{
  "vocab_size": 16384,
  "norm_place": "pre",
  "rope_fraction": 0.75,
  "qk_norm": false,
  "parallel_block": true,
  "grad_clip": 1.0,
  "decay_fraction": 0.738
}
Each number is 500 + 50 x the weight over its row's rms, rounded and kept within 0 to 999. Layers, rows and columns count from 0. Numbers have three digits each. The size before them is the row's rms in percent of the matrix's.

# down: layer 9 MLP down (transposed), 1600x320, rms 0.102, rows 1396-1545, columns 200-239
# up: layer 9 MLP up, 1600x320, rms 0.102, rows 1397-1546, columns 200-239
down1396 093:557454469563485509482570493585576501451470468465528593546555510544481527511510470471481485480377513515449534534479492498
up1397 099:574415499525507532465490487514484435437533459448506488566435467538551460490607556461514458502536561458482474461488576475
down1397 099:493472485558483468609402576548540556585488536497512554474556513467483482565478523454625539519427510652475508417515501482
up1398 098:517454499583505505403494541589518462577588529546463539513452502474501497506482498480489438477582498412476540538398548413
down1398 094:569471452473478584575477544575527540483552448620526472428528586590430513458532564459482542519480444546432585543418527584
up1399 094:506536465504527529423565474521447448417521422519426499537453456516443575544590555432472462539567508487600510495500458452
down1399 116:540514458590522553457506533546471410525506463553570568470452420482564548518506488487421453484497509518478479486460447419
up1400 107:559576462538487475384503553442403522470454520575520546491503347467461565493497681596526555371470481571574464553513462546
down1400 108:520503474419514571537494473491417477452495504424477508629575520523529472466514508453559448581490541441431521570467467498
up1401 095:572585485510448631481514496541484506577613462532412507495445513430505451457445477466577435498508502548448378513504506466
down1401 091:455507428425579439523469545580476526473451549469457559539519547425528464515520329431484515528419436465570558505544466579
up1402 108:461438601453495463431512501418559442527443488472423564524477457451471427517580553425456518537499528496504537457422438465
down1402 104:502457491463512438546395566561487458484437448425441488492538447607507484507552556454534427479532577533529508505505550493
up1403 099:534561556535470562556500547494433392550557453478497525514549429483433455502568505453534445492499453461435524473431477542
down1403 102:459506489578432488478529352476495407534562504502456501519558443532500592535481464496504467448529470545487536541555442493
up1404 095:488564457512455517336452528604426522493498515486498451464548503517532498549526533502429526553439488535516513426492483496
down1404 094:450479476458472468538460528477475510516477486594518521488420475590365522523503472528598493468453454601363498543546534433
up1405 101:462550539437504555586532545587520566445479537457437521519499423511452543443551495422417524499441529414596520481531472538
down1405 099:518552524499432451571578515542518468519585475533474479481532399473562548480590488529528564607534465509506428455595534564
up1406 097:435398507484488493526544503481463512529558524406543569427498554548524582565489563577566489439517520535574476459444416428
down1406 095:471446447495516461477470568530504573409528425559488486522637397469499453567541496487477457420521425405453492455507474509
up1407 098:618518525509577555421487514469530409525484507488438501526492461464438506528501480390552500509570568495567472417523480555
down1407 098:418520331539525362546505483428512540597532490519532546614446404388489513442504441513522529517526463560548489560500530595
up1408 104:508535534554525548527474521634450470553611493490554519434405540439434475536573592539478446559451445621514476374468551531
down1408 107:498499436471555513441535532555534552468540544530498502486520526429554495374421351388514450536525490455522541499544485437
up1409 101:524492465409477487558451456439427633491523598471434603523550455473488541527494579544545490375516553562500507515529379424
down1409 103:466520481539422527635466450519487548499508422575538373433587443497530467510475483492584483477517493589471501555512440483
up1410 109:487427578578500583571569455467458527516435486516556578510521588406439549505569538495415577472480475489552547544508440438
down1410 098:481551484605505514547504461465519482526426476477493467529498509484450488501513513487437511510531500519449494519560505508
up1411 095:657517475396476552550455498431523485432491533614561373570477438437525475528497503430476532556581429432465532498490492467
down1411 096:491383473488474532432447398492505514531521464470468541580527548530529516598506492469493549461470523488470425442399454534
up1412 095:472454454515553606424515548457495591529507495488460549531517520426451505539523534422466548474504554526451530524548479498
down1412 103:549525455540478531502410418538505403474605457515510504519555553470529522497537597542518467488545491510527477468441511489
up1413 099:457521466539516564513582572426518545514502497508500539427438490408525530563570566501474455492555519499500582529509439496
down1413 092:553538604408511470521439514551475552547518520445494514456402461485574561550388586482527546604407586503565505405618571490
up1414 105:568515510486482471483590562566430519570476576486525529436588446503438529608565506510410414513478488500512591501420339494
down1414 109:516603438539588538479450569484531493516430529511465554444508584423554441558549634561491452472469605493486491470483530390
up1415 097:521545533533507567494510477463518527506586565496544483563467531473553545471474591529446539410544497444471403526497484465
down1415 091:490462447576445475475526447537489460543470506514493496536607443476343479527511472474512513559527540447518595451441471566
up1416 089:548535617541535523499561547582504496560460557465465536549493400497408512450504447540418430468398601615569518466392437529
down1416 088:553540467599502497447492554409511472494477381462511604476459473487454448518477517504522529498615488477497482533507562432
up1417 098:479504550518439415474432556489519423478508513469525561535466417472506485434572482432541537540473513539509552471487516540
down1417 095:469515460475469422533444491511510518452518521463492506531451451552522490367560524468479576609518396527492548495606521660
up1418 098:629412502535420490558488603517357392575550480555473554578516493553484554547549515425534516444505537464521578557580551446
down1418 090:440475457601488479451519484506447489485503580429479454480452545401514449471485567550534577610516538542494464554427421521
up1419 090:456504517463468499482475628593530522494507501488494586619579496601472530542518474457500438572558583547531511473492463474
down1419 093:530401444474536634556534481567519487582461501482521466460550521527548508518483415480463529474465479442468544526530596582
up1420 094:476447485618531627527499490463467539555497507471465500510486530490570432505592557462493584524560513499509591487485508401
down1420 088:506548488491491448534514475520475495514574457538493497563459465490515609502458466571528510530438464501422545599461498514
up1421 101:546511534406512407548445466541446504418481483477548540500486566542418442496560551500452466510469519567463464438475542462
down1421 104:512480535523480577425471508415530516582470523427514443530480469461564498487405502493498542486599523460505535551468416524
up1422 105:497539463469512502376518470478494512577556518557532620530484486528517600565555568540518411514440591494458472406536423493
down1422 101:413550472520544520531481444539437447424439498628514516528485443517449513487582472485502443561432529453555538560511552477
up1423 107:485553483527463526473535550487505519511494561517486467506419347550529499448468550442483454549589566529542553547432527416
down1423 107:474551523549404450429468429547523493544530524535505388499423552538535409550556603482565490464502518551454528549549560479
up1424 103:488404555557381526447445501439515455561488472436512534499514514378520463498517524505570578499530484436597495512437502429
down1424 101:489478583523513473488602488536497602435474529481513572475501545455547492523392515529498410560458540533606519459598487549
up1425 108:534490450441449499469434424464484564540428538476475480468470492456457508532502506534530566512598505499534605465516443523
down1425 115:587551533503446425594523513441472476542518503465492508464499463517467428499403486490525565492457502555503549585437508524
up1426 099:460523495531445490480528405541572486451514519515564448580547516458506442503572527435474486536506510600593513435562456530
down1426 102:551484496628516455477436554547456491520441489509508540423457498547542486510439449512473539453382417547545509469455490471
up1427 094:452505496488388469475534541461488430464463571489447430466524444521487429530552511433461568481491500430525521486463445507
down1427 095:450470486444535532448402489589550568497558510513575498556538521498482513485473505432444452527557552507499392495453503518
up1428 088:461439492503481521523494465502342437528506539415543555540532512493506506513524560511570545551454629537466642503514477452
down1428 090:550480488428542481580508527480595521473492457580550515493549401549523473444438460512405531491566470435535463325486494460
up1429 114:528494490571443603491423485488455502521488503541538479507516500506501500523537566525503503526491474491520608532462475565
down1429 123:541545525463528458560611573497452518421430498533521481458508449533502545474508511421487555529582525481522451481454502520
up1430 102:481516540581569442381455532457586520516488492500473517521401506502435528563508490492500500484575483465511485435542444516
down1430 098:497500507483546510529483517492604514486508606477427361476469518472423493566519457450490508429488515380447504500533501508
up1431 101:474493467481456518543516558503520481567463562491477506493435465578431457549565540537452403520566534528431549557427444459
down1431 098:549525451493471444446611494464530502519498511548458490587501549532577537484514495500531585420483505489464526506455417533
up1432 099:455498447502470467444540492453496553488443513508495461535494430506457582467563544463528549516539527484540545311452435389
down1432 097:461445466509506559546445546472523468463574489490449566398517577463584350453514454464511479470492424575431543530535501526
up1433 089:535583574540465519513558498519504539495461435469607514393402510421461564469549489454586521466513543509505507417409441478
down1433 093:439433467503533371531384510536424441437513543522462480523597505501487470551504504567421544555538476523425450503609607464
up1434 091:500478525491462573568453532568490518515464471418455535471487510444461530558550498416518496452522668481447554501460549481
down1434 121:511433530574431535549540481366533427549512501464451546546430516457429585432543487418505521467573465564503504505460425511
up1435 098:459486499451312494460537559475564526507526503415467535486462445542467544501520532441584513513541483464555566488489519580
down1435 107:333550394504530435473478481550538492457378495477547618455471559486462450509527465554499473458495524496446512513408539574
up1436 096:531479496532468492538494532608453382543584523457387587525514459551474483596494594469532479421370503533493395435482530482
down1436 098:577548524544534495607529519463544466561439566419509431508546613623511554435510479434358554478567533492469545495518543485
up1437 099:525535515513414527465556590374424493476460548497445525531502468503484540486489482540426542491542561610424468457507467528
down1437 099:471521481517437490520569479455557508470524551541538502393455527514460494467529490490526488515526486536444554413535581456
up1438 106:538550545511489495464523563516450510559497550465496526496528541554466507629528508481483518507496555485549592461454462510
down1438 109:420463472511495467597473476503556580576402479508434487383623598546509417534446508532502502555466505517540482467487515550
up1439 092:520611546546537484506578566460527449440522601525473498474539440519508535439512478541463527432511570545528448478480521399
down1439 103:462481466507540462476491509382552470549535395489564545562434534462543560489532480500533432448550553522466398488480510426
up1440 105:513626548580510531579462615529473569513587535540509472489479534545544476495533474471585503529550488552475530434537474441
down1440 101:467452470566580482418442520510477553481574504451468513448491487542447551505538568505499470484476459450541525507450502608
up1441 097:528454541421507448538404467578425472561494488572466460560442418502425447582592487497391450455508470458503488468434517498
down1441 093:455475412470582532505547509480553455447471468483542503579520463463544497497547569492505513535452572428482439613449520433
up1442 096:513516574469426493439470542495463499498531568450414514383540552566464488592449509476545462527530478529483522493517501506
down1442 096:520476490504477475525542479557501453428540584562528515598596447579500534484367550473626502463436463507548460457570545479
up1443 099:522481464526531550464483456479468559476491510463543462541511407410452498480520539497522465434524576525549506506447456507
down1443 092:546387495538505486624521492494530569537439487549421531467497518477558504531496456444491436485495500486495403349557478501
up1444 101:574538544559442557443402536593510493498487470508502509583452542524515539570559467510462530420513509466561546552520362463
down1444 099:472555568472546503536546465448453488525499458523602473519421457415582435517479554442521485438474609537511511441437623390
up1445 103:489604513473463533512554574514448570612484547453491536455502538519468481569495472422543594534536500494556493495570505379
down1445 103:449529490476519537460495478444571485520523566486574561506527451592504494439469453563552420464452464496586515454459398507
up1446 098:517491524500454505496549498528490490452538465535427459606494510457451501538531459481543472483504607465531529438515531466
down1446 103:496541503484520629505505505462423482483551586491558485527532554557563434460526492523493482464495469497486438539377381433
up1447 104:595596573546451582471500505510529482571445538549420546489495431491467535615531534490609432472522583518492591497420475552
down1447 099:462486317524511473475371405488507459500446489473551460494565599449546487502441564537480485455463495555545528462511505627
up1448 092:505566484499459538539571533460490421505458442502509540412420522451430527538437582456416551491537529566485547500492478427
down1448 091:507557533506515579403402445538493478415500527497463466481530443496524442506516488419591470436495445499485506437533555466
up1449 100:484491468563462516493640595458401464490517477439502591467485487436516497545596491450586529568489492554496509495440505524
down1449 100:469372533460492538460513486592463577525414464549459471519564549511508532496444418559478482499502491455514501526482449445
up1450 101:494560481608478526433521482460522472510569524516500521486413496458352458495659559468475565491488452443562559470442524413
down1450 101:554499503475505532507518490449469605579512465499492527521617576472460511509494535503495495451561457445507467502467576485
up1451 092:551419551430448455408547521487422457462430493485499529456463550509490576480508535541449494530504539558556480391464485396
down1451 098:509520496505488542541457468467447492429575472485521421523588487571496500459389449460444557567482468482456607464519501455
up1452 098:518552502635509538462496503503451483500579483522512451459488565535468522533506520447468509496518575534539468397455503473
down1452 097:505543464471493443568514476620508549585544497401407497499501478547532525523368460491419513533512425535464533564609512615
up1453 099:538492561453422529482547547441419450475524479479467495436518380518572615391561479485567479540527527550478510404508458452
down1453 101:546575512527506478515519543515504546486520531472563567573502503512482490523540518463497443548542483519491496456606465543
up1454 105:538494515486478487487431515504358455454542494561503599562508407430547517649498519447607520507495470483538459513566499395
down1454 103:474552507580541501590622578430620469403507540444543534544492419416556478482510571615454489495502523608499551513574531530
up1455 108:554531560557437502428530462525559448573572451453363492597609479485498560536513526471552490486504479506466446447514406458
down1455 101:493485526453518540479494481561454526553416437472495481550554501487452351503496530570480439438498471505494463436568402475
up1456 099:494453490439449461577506523514429579467523477504481445434601508498558421532464516538510505500456534564499489515481554421
down1456 091:506561432430521526468511493445506491436484426538497459559457507555466487530450428438512501456537573521559514557487538441
up1457 096:538475430484527471464505615499486474559469595434454597525471470525484508547525578468461526470552461473443622486484534505
down1457 092:583496463574536438474508421450533500556517453510446451518440567554509455467583507529500531451499448475536536531500427522
up1458 100:556540455536496504487514418395478474597506515499504525478622459586520423512510455468511499487581482509568523439444464535
down1458 102:450490482524547463521598493463466573473517505614508470490435558491486617465444507588498461445452489571506405543564554497
up1459 101:515494513486486559509502528454440449517604523470453512533360402511456541463506408427497453539508571470362445471423469543
down1459 102:452523531607548559545467462466461468411498512488504524453540503507533595567479398500542465513423435498415376443581438441
up1460 108:515563499559534569460552502454468534526481509537507470482476546395446534471543512486420562424572494541488517561500504571
down1460 112:501568488472570513497432543492516456398542492477544549491436440567558475473534516388544626482518440559382504447449438553
up1461 101:535565524595416513527509512423492399474523546507537494460535542423500521508581632480595571533574465455587440505423529493
down1461 102:593503419463533428468471461567419495576442444508536454465500545486398468579508619528443502562486505624481531579490410469
up1462 106:473586513638465516387450452513519503467522519537531454540578573516435645486501471483407454464550540535432545412421398569
down1462 107:528504466452486498410576407500492488491493476525479462547538525500562404455466453563423543532539523468438468518404455522
up1463 103:503501541573493518499608551460514464564499536538562542533387437525482544514505430427469494485571571495529563535504468472
down1463 111:510441484524497531533452487477477418506503441505460585463489543540543474423458494401542491563504486532598480535486510416
up1464 099:631541485465511475490449411461438454548513469497572429505432499534534480578579584532384563561471512515609487548465516536
down1464 093:450564501478425511516571484481437473463473475554461493601563502470545473501517425461597503559528521518568514606545495501
up1465 107:530481489462536551507352523586486461476519509515484558486378390497478542505547450450500586461475467441548465486519360477
down1465 102:521558504515526464442473504483460470389512573420565471501474525474515452494529500531462581468520468473456422488572418480
up1466 110:498490617519463529525565477447477491476507385495478463461408446493448503477551484520469450533519526595536577425509566487
down1466 108:388569523511481512423495514477483542570482520501560374572453470554491439462524549475494611469561480527550470452483487482
up1467 104:583513456487460521531469561525451476506504608491499555539536458543526550469450544499532546434448418563511476515502484506
down1467 102:502479499444456502549438496398474564518489477499440467532526522495520473571513475528424500402487474505527514550557471542
up1468 102:554581539543402589519536574511508516487391532527463504482513440519439507580497501455401504477515507561522452505494487539
down1468 102:561558483584491495422555478512482486543584450562451519514498494513608475563506549501412475536514601426501536531455408492
up1469 096:513485582520443515503486516588472435556526445535502569519493414513539555419502580455571476601499566586427456384490474419
down1469 093:504513493404494408540518479536478580556514406470566557456603475470480587554538512512504457460509456547493503434431541532
up1470 095:507490571452502473505499508504553498511552509471598578522479557539528537491604538481471468568495555511470503515430464571
down1470 092:524490502496528454395481538479428404453454472438439398378533523540535496443366484526459511533468500535546520434545518455
up1471 095:535512476460552527499528413518476565516531468518442463519534499576459479507578548528486424524490520454544507490444484489
down1471 090:427490526499406428505509536478537480512554443497495586500433476461544510434465535634531578539518489560461507490598482458
up1472 095:469613517492444494463439500470498420541542491511535603475545509549543489524475539521506556481503530549484429490476492491
down1472 094:477398456531449542477566497535490457543552495457510503585522521546387494469537426468448551521518478461559486428508379519
up1473 090:542534545580446558498495525448500573468507550583466562489477474456373559473479495514428546445550524444455549521458516405
down1473 140:505543566528515572468466515516422476531573522508432633527445480484421538548507570441491551545514537530534526446390565431
up1474 102:529566513512393596513540543522437382547472568356359500450487434532568449549522564571503542421462496514470467465480480483
down1474 103:584537496480518609554423458507555640571475435532482467580509570526563497486515535501542491538501464465475539456462483476
up1475 108:485523520484452580480488539567479525514553536584520520496503488445587452528526462488519446453543541489461517475411484527
down1475 106:580487575498494472501503527523539462467482411511471548461508488509436487504576481432516497579484575533474520487499467501
up1476 100:483474498430463483519551576464444544535498380531481439618470430436548502474454525513501616575539570471509630505509548500
down1476 089:446508510465498378479515530501639523543467554553480532439525520522504502478558507499506508474459445514510531419496480522
up1477 093:612504483546497487520445519516581558485502468485462524489543506555493428539540541499470472558485423454522514547462468541
down1477 088:552516454468486493475430439539422446545466383553454479513495628440548554428404441491477468497530601469542493428552491513
up1478 097:489587530613465527540494570600554519464511421463461528493420514554398609488541450449443496503551501530544514539483567494
down1478 095:498502437473578410557562444418435505494508570460551500367475590468499495508428515556432495504517441596480512486520461552
up1479 095:508503498510506507517528491440499473437424544467457626410370519531502537522549539511498597541519448478506471411462547495
down1479 095:451491572473454442510458473518492505468502465536364416529603468443488438600463506374444363455533521469462371599486447493
up1480 099:535612560479421589496521542563527432483481479510423445475503474472397443532539495501516497543482513601502489565446511439
down1480 101:585558440464578494482472463490484589578405556547505513463538479537497489507427505432461466516419547421531514457512494465
up1481 099:463525561457491468458547507484435517439396521409442504387481524502540520660601505456380602516476478516508599497440478450
down1481 095:416558529409477544584453520464546619580486436541375438524464498425547521391431517557487503492523552562551608484613531527
up1482 096:540511508520469504514543495496469363525510611588553419459562546433510430469480583526499568410445549497471554477435515517
down1482 100:490456530598409529521544470546449554534546539501327454480491450552564511532580482450523515544517547404501515512531490502
up1483 102:525415607551400556500506421511460493565545472560524475468571415554524472509592506465515491523573546504491477633566560425
down1483 106:470530471445499509449509523481448432546568505382453526478492540528500493492565545574471418480418517556563471408448473473
up1484 099:455422476496491563492452508498510449491537540482600479549483560589485442591581562473511466469480562562472481542493477463
down1484 097:476401480437527570524477649512497461592613521569545467560538492563466482523534553570488544465540542564428463470536511486
up1485 099:551538475437379513520509456514377494682542464481442596531565406535468511672543567493516481494505503512403583540490399446
down1485 091:483553533514543554490556547508430491430428499487500516452532534566520567498458518465488545591490547511594505521546547475
up1486 095:521528458505467528492469566459537451556522526464457614550479529526501509488514474484494539487559382560501503464456468529
down1486 110:587461477541456468549472508482465532505479480477430543545523428505558480393509510486578564449543489541475494485421430490
up1487 099:550479507607479550505484465549504507547481543525507469448512500564490526529522524417471453570580513508510605482355458490
down1487 095:437437475522481516502545490509544469584432529514426513559480457502445517414477377536545618483568537481507583443437473492
up1488 094:497504489497481506373508633508499448534444552538603453460480515457556529521542525497477509556455486492529521474513505453
down1488 100:516501528454528523606553453524483494442496454503471577484476460513413573473428523510514520564519481477454446511523521529
up1489 097:497539520518504484371510563443483452555587470572537580442494618453459509468547542503461433450536449567454527449444524462
down1489 095:542475459408509516506471542466519382599382562520508429575517501502541466487472416542432552493525563457565535499452423504
up1490 105:495466523618479507466506448547425428512554524508476498484491464469492531515538513355540437557498485541516481451458512455
down1490 102:533506515452502492442450589509490637535511544475502527546480420390479509554483521498513520452449428511506570528467483478
up1491 092:522528473559497469513460524535489469575425502568466497462486459451564505539527462472564491441497501529569502470452463526
down1491 096:483531523375478495505544488495544518418580469467515497402576479517455490494436497548509489526461439427421515536553509549
up1492 103:581497576459542478505480442494487467559498486441514566551519557519541506545613571505468481488584519586577489571529468464
down1492 100:477372532488461465539551528469469510459455462416567532534496559490517470397565563500522432464441526524567452409413445537
up1493 114:448574541474421525396564532471455532515485495493518494465474463432442603495499568393462560390447533580562487419501467433
down1493 116:424451527491455495573522498559487589488523471547506468516560570483469565647512493493519517441530409550488506532512545522
up1494 103:505484482559500551508460504524493462540567452434531482470496429479509526500545519499545532530500463578526557536423539483
down1494 102:462522496495511497506570440512501524470450582525481547493548508462481490459388527452424495444493525463505422436509433494
up1495 099:496586544484567489559602536548451575501540475557427506496480510432452524478561514415424486478481504545416552558502563435
down1495 098:499431568501506544443420563520493497455493513424469401489573516455515433511493602490601497490519501497562543519517477499
up1496 099:530583526541453527550494523497516464519529530587484480465526452513495449466508578488410541470528465527428506491535486457
down1496 098:515368445511486444503496504385502469409394550505426478465441554472396528609432460377500494501483489444500543482481510445
up1497 095:541529494419489544523453505500474426570447675405488438488564370574492442494561536515521516550433513468586509488400520573
down1497 093:493453538490501518470461557493492588429577457544452511461448537526522574512518524476500482431493466521471472565521486503
up1498 102:556585594463563530528447595599491540514531492550593449493442483491496555449528498522516477440595533627509526552474412415
down1498 100:445548493596499474445453524589481528591536517542456475482547490548441393470465501480422561424466493517492464427582526510
up1499 101:466538516445536477413505513611428529507519589585487498538545452478514493478521525493475517488594501524517595456508514420
down1499 102:379506479446452465473609472466626490516569473469493508507476396452468430377446489441590461448476489499597510486540468443
up1500 100:461478501483488513552603541518526481400518472488434567464541523442484405555475424494527544603467522589575544482468510518
down1500 098:521609536520517540467435414460490461476544451543517454496467516651434457422523503531488548434467492429556532435561461576
up1501 092:497430522493456457493527571528423401517511515463526651506450637502530491424506521526531466594540542492486529568524505429
down1501 092:556549521525452502495474522536493531462494545539449354544554470485508524512439477441504490534427467495565429473482494450
up1502 101:483480533511447608490455519455430500475492475520463514408382536614479461513537478574418492585543552587581524405536499470
down1502 097:422567450422478504497560467507494460558511552512618533564504418478446517493453495455476600535436473550531510447530482505
up1503 092:521483541541517512453504443539478466514442492408448493506489444573443418478506452510509556529470494461485504383446486518
down1503 089:433476496398523481492512476453537502507515501600581513483503469448483571476494493438489478426582467524493583569519459512
up1504 096:461490531492494534458539524465447416505595580515383506415493437507546451512484519574524485422541527512555510505484501426
down1504 098:445517442469559482524425570560416437531555525476470505590578401432525461386535537501589386549418497485510479519516447458
up1505 098:518515582551521482460635492505482437398564501443521489554476454560457574543521536534560481409461499578504464475471405527
down1505 090:521490542464508484565488559511471479492480548510484431447571537564438517632590565437492514486551424509415496523392640546
up1506 099:525447535478502487559471517481491497635474504525494526588509486410485492537533477492522483568533545436523614479519403425
down1506 090:518539503555504449471532479493505536525514450465509551494513429449430375538483607525500490416464576510499447536493446509
up1507 089:454552492502426533567469494467556429494536444481382540431505403597516567517460504584514569473569459494548456470506506420
down1507 091:515400553498431469518569479568508476547417539591537557488595546438488542530513453469520482509379433518508529467467405474
up1508 095:572529569538534516488546500518520455558460545577539496524513594435614409489599515535595491490547571561571477554519470533
down1508 092:356539493483434503610453472468503477455547548442463531486482443570356550481501479422471469556447536447439439435474576388
up1509 090:510557441459506620596456493484523583490504547462526453536443480495435544473526519450458600514486423454441591542512566547
down1509 086:559477520422539460459491523561450411438521412508576438446479525433489458500504484424519503575472516456421507579448501518
up1510 096:622531488512581492484536514467487578458499474467510539394439510508525445567529522423446475548536557503465589507458534485
down1510 101:550443411490472594629566520503396480467536477525496459557546415544516452531493485500483458527503458540509458540469479483
up1511 095:554514486515456505353517530500529487467467490362562476498440474448419524402447523501360546458509543571506514530503559537
down1511 096:383450475463612486527525490524517552593497419446503520443525427472562507483512455349495516481552445476490498365547427605
up1512 112:577512515515339554525471481417413475527527530502512545470503434418487553528511582416462493539518475468543530411442440475
down1512 114:514566472456495467549461412528384475577504535550441569584546427448502571441544435540482500523487515450451447522450502527
up1513 084:649465567505420478527516514553447448592500565515488525473470514529435498491463506354423435515549563576530485474461402509
down1513 084:422493432550584465429479374486540502412426421502503617565527448492530555467498503576526535530400454472494537512396487416
up1514 102:504496493511435581529493486470532498570587526559554489405432489485517433599531476478453546570536503494492461560428456498
down1514 103:421520503492552424515487560523528463490396495513562425431441525403573544492427446487536480540481471520447495468470550499
up1515 099:535487527502460522447564510415497490527584466522505516567486428550504572481514582430472552565500564503528538471408423497
down1515 097:518531500570573522447505508572470489456545532482578531545465557460515464488413478497568548485463505532554562492512612553
up1516 103:496515543499554514478504501433513503430534567503444471398566390520462402551524541483505428500417572447431474487433408444
down1516 108:487474460582511476470501494562503511471496468449414515526529486473439521533525505502418437545560579429481511476497566646
up1517 104:488559651555428566512471607393454454475476579532580526574489522544508563521489530526511544470496472493496493463433466445
down1517 111:500520563570513535414391514542509538516518436466517519468427603524453475385461418514457517573503438499522432553576575501
up1518 102:545500491488544501420532461600527525499574607484440439536513443473528548474508610370483530489494475458593504448517523441
down1518 109:538516521509570471483473558472566544452523534492433468428494471463427476493523512521495451465571543492493496464486520417
up1519 100:523484516544566528544553463467459526519493451531505526548484434513564562526546449523502578509483461535549441533545487482
down1519 095:529539536474542555392538523528424500543498462472471489437465551494479497432550509484466403504527483571542509557450428500
up1520 104:483521528513573533509549518532482475442482428407568507547430444499480417568555450506485538409454458507561499470441514540
down1520 101:546535453457569523529556510536506479465530498553540532467549549490479537458477488553510552601515396542525465568581528495
up1521 092:527536478560484539404522512548569596514528477510564597534452557542457536532621629472422450515553428602507557466551432497
down1521 090:560592489389472504494499567493503547456535546494512493578474406458416384462490436466456500458510553392543455562506508492
up1522 100:524487600413502621488484605526438517462508506548468440550590469527421527514539549471535427526490537513513530488488454507
down1522 102:560526466623485493572492521429525424489482475434527509538439557566487521618480425525483446487490500486502462594579525449
up1523 102:515483523560447529526498569468478552487534524538397450535453424487334518494484540488444541490501507516458552601502426470
down1523 103:520483524436565479409539381470460474479590540467489493523538510547548473507597428566496561628512587419544476473443460463
up1524 103:521541606552477495515518475552429591492393543590449471550552472494567432638511521560534452500539486528527465480498482422
down1524 106:498473457471536423517458479499479497534479586543494634528557592495501524521474466480522476521541538453511470515474507405
up1525 091:565500432486482551423503543433472498438480441484476456565497453496518456504527432440524438485584485502546538475467388487
down1525 100:433498465516532451535486514454474487512558457506526560473430528479494519518462603525578551494468493594494522543514579471
up1526 097:462547487482524578517476490476470492532497529421567558519496483479550529542556465522520507541517541486516570521482521541
down1526 091:492434471434469440450528476436459477546410468536470427576582531513385524445453550569478543428469543516479440493535493508
up1527 095:525521492419492423538494560528476529509542518508522501556534523492454562431590488430429522491612500388579497510477560538
down1527 099:444610525543574493469507428453460394406426433486517474470407478536499521502518570534457492520498523447502511475466509520
up1528 094:609467444450536530537502544554472514459479427462501497629521498462431517588523504488475439490565451490420589538434449472
down1528 093:407486575485547390591482543542602479513514560505469465521377513449514553461502588497440502436545554518576565523570416505
up1529 101:475572458442494513446450525430511491494541501465447629473417450452474524508531619519502472529533559513408534479461478402
down1529 092:493446516512537519470498495508558485500541489459525510477482492484477486471544449531437525500515493534572467454496435593
up1530 108:522453557551478496516502486547493473539484566472529499389568519483503625529511483385481484500535566453532593416454487499
down1530 102:453523385533541514598480479456484525503464449502550560523534487406486508471531478505460505485378469545461493501503437557
up1531 099:557507499427472511494452436461546511552503507501581568533507487537465581513489486478615526440528518475525487540494482486
down1531 100:548604500363501516510492531544488449456443412533461404515609578524521432596509568587455489442552511529639513527560386537
up1532 103:547496483467538465477464497455432494568486534502434559490535507626603559613515547521585528470506573563532486493500473448
down1532 096:470496458427441471485526539520430524452483559636459472521414437428544561493460561471378469556498545532440424477454458506
up1533 099:448562521435474480497511467527476543489567463489567488505457459414480475477572485431488390419497511515539481410461400435
down1533 101:528506537543515514544534471469388535513431568513499455473530517535555509495503492581607587456423536536550471486534538507
up1534 089:509499533483461513387571440498515517437477516440610448460504551582472541500449480456504512554606466531454454458511499589
down1534 087:520517517568524459563520502496498471538522578445337526597506439412411476554507473561493460422506635459501569524364528505
up1535 098:566534539525572552490487489464436587431463444447497507440393456529516442557645583442549476508467537518623462580461539521
down1535 100:456597443522471461535507482528584423573476516440492509521475562520480539465515506490486499478463491528530572440573557531
up1536 098:570519564508466497529500461535425444478504466454492509498423528511439498506604540402414502505498535458470486394445547512
down1536 098:511529485463521478423468540523555469505503408530555569441521549472565468506448448507491508474508540573508469603571498509
up1537 097:478525492525382647461491499407528487526476489349489483422415542518545569525515535537564489583552496543510542397461524483
down1537 096:526485384480644525506406478549447544465476476547425494494554512570504439567491472468498505482407476537485474529430540465
up1538 094:508500444496496507561484609420541461522503555484458478500483563439506410547574507543494426625504466453617587528439548539
down1538 101:462563521462483514562512524549526518526473541509594492610523559505437571436463407507473470501501485486553563407614466575
up1539 092:591529533525452510504543521548443517460531500516457536585523480498545559428494468440438438457531458554472421485480478421
down1539 101:528551453410499496481469475507523494594537472464509463496517543462453439564563568475555569534434501481563552521449505541
up1540 097:549449546498485470533409525542541448486580525515533593511480509508487464563488478501499486486513534523470534484556485470
down1540 094:563497528501510463481541523382549459485547418549601464483603512522556513523482507561517538520526565488509428503526508565
up1541 089:480505481411474520468450556554528587489480489549406617515471507452479561456491594444562525481490534420486521488440465537
down1541 087:570568511569465548458525475503502413567468568512532449497538462518497509544564521529451407522458582546526456458529552454
up1542 091:523544539598515515498501438430514491510364479500581580489436557510455503434517512426464491498615453478456494488486417534
down1542 089:424503458495430555468527450562492556441539480469472558508553504528545542428442535521437442461575569553520524513514519455
up1543 100:508594511484412519425586434403542480547446554498486511529445479351546400489472465472462541512570481538445529473454491554
down1543 099:556518548423498539496512522567454454505484483455545535549600524566517529481409432493544543466515471479476542519496433557
up1544 106:540530483466483525425554532471470528509523604594488449509399493555534441491588566550435494536505516447506479525498486472
down1544 096:490465549498511463528451516459526425486557474479577413492503475553474521519551567529487462626526447507486487539559534509
up1545 088:509477508427529488546504451583557455506614545495489489465456408573542521522557523463567467509490532502537515545458628526
down1545 079:549436505557446498554464557456567504542462422549565468505406495500598460494472531475465527537494473487426518428465421540
up1546 118:522594520572475550507559551494458490580525485518426489488491478528489492499560478529499422565536547570490499452514477496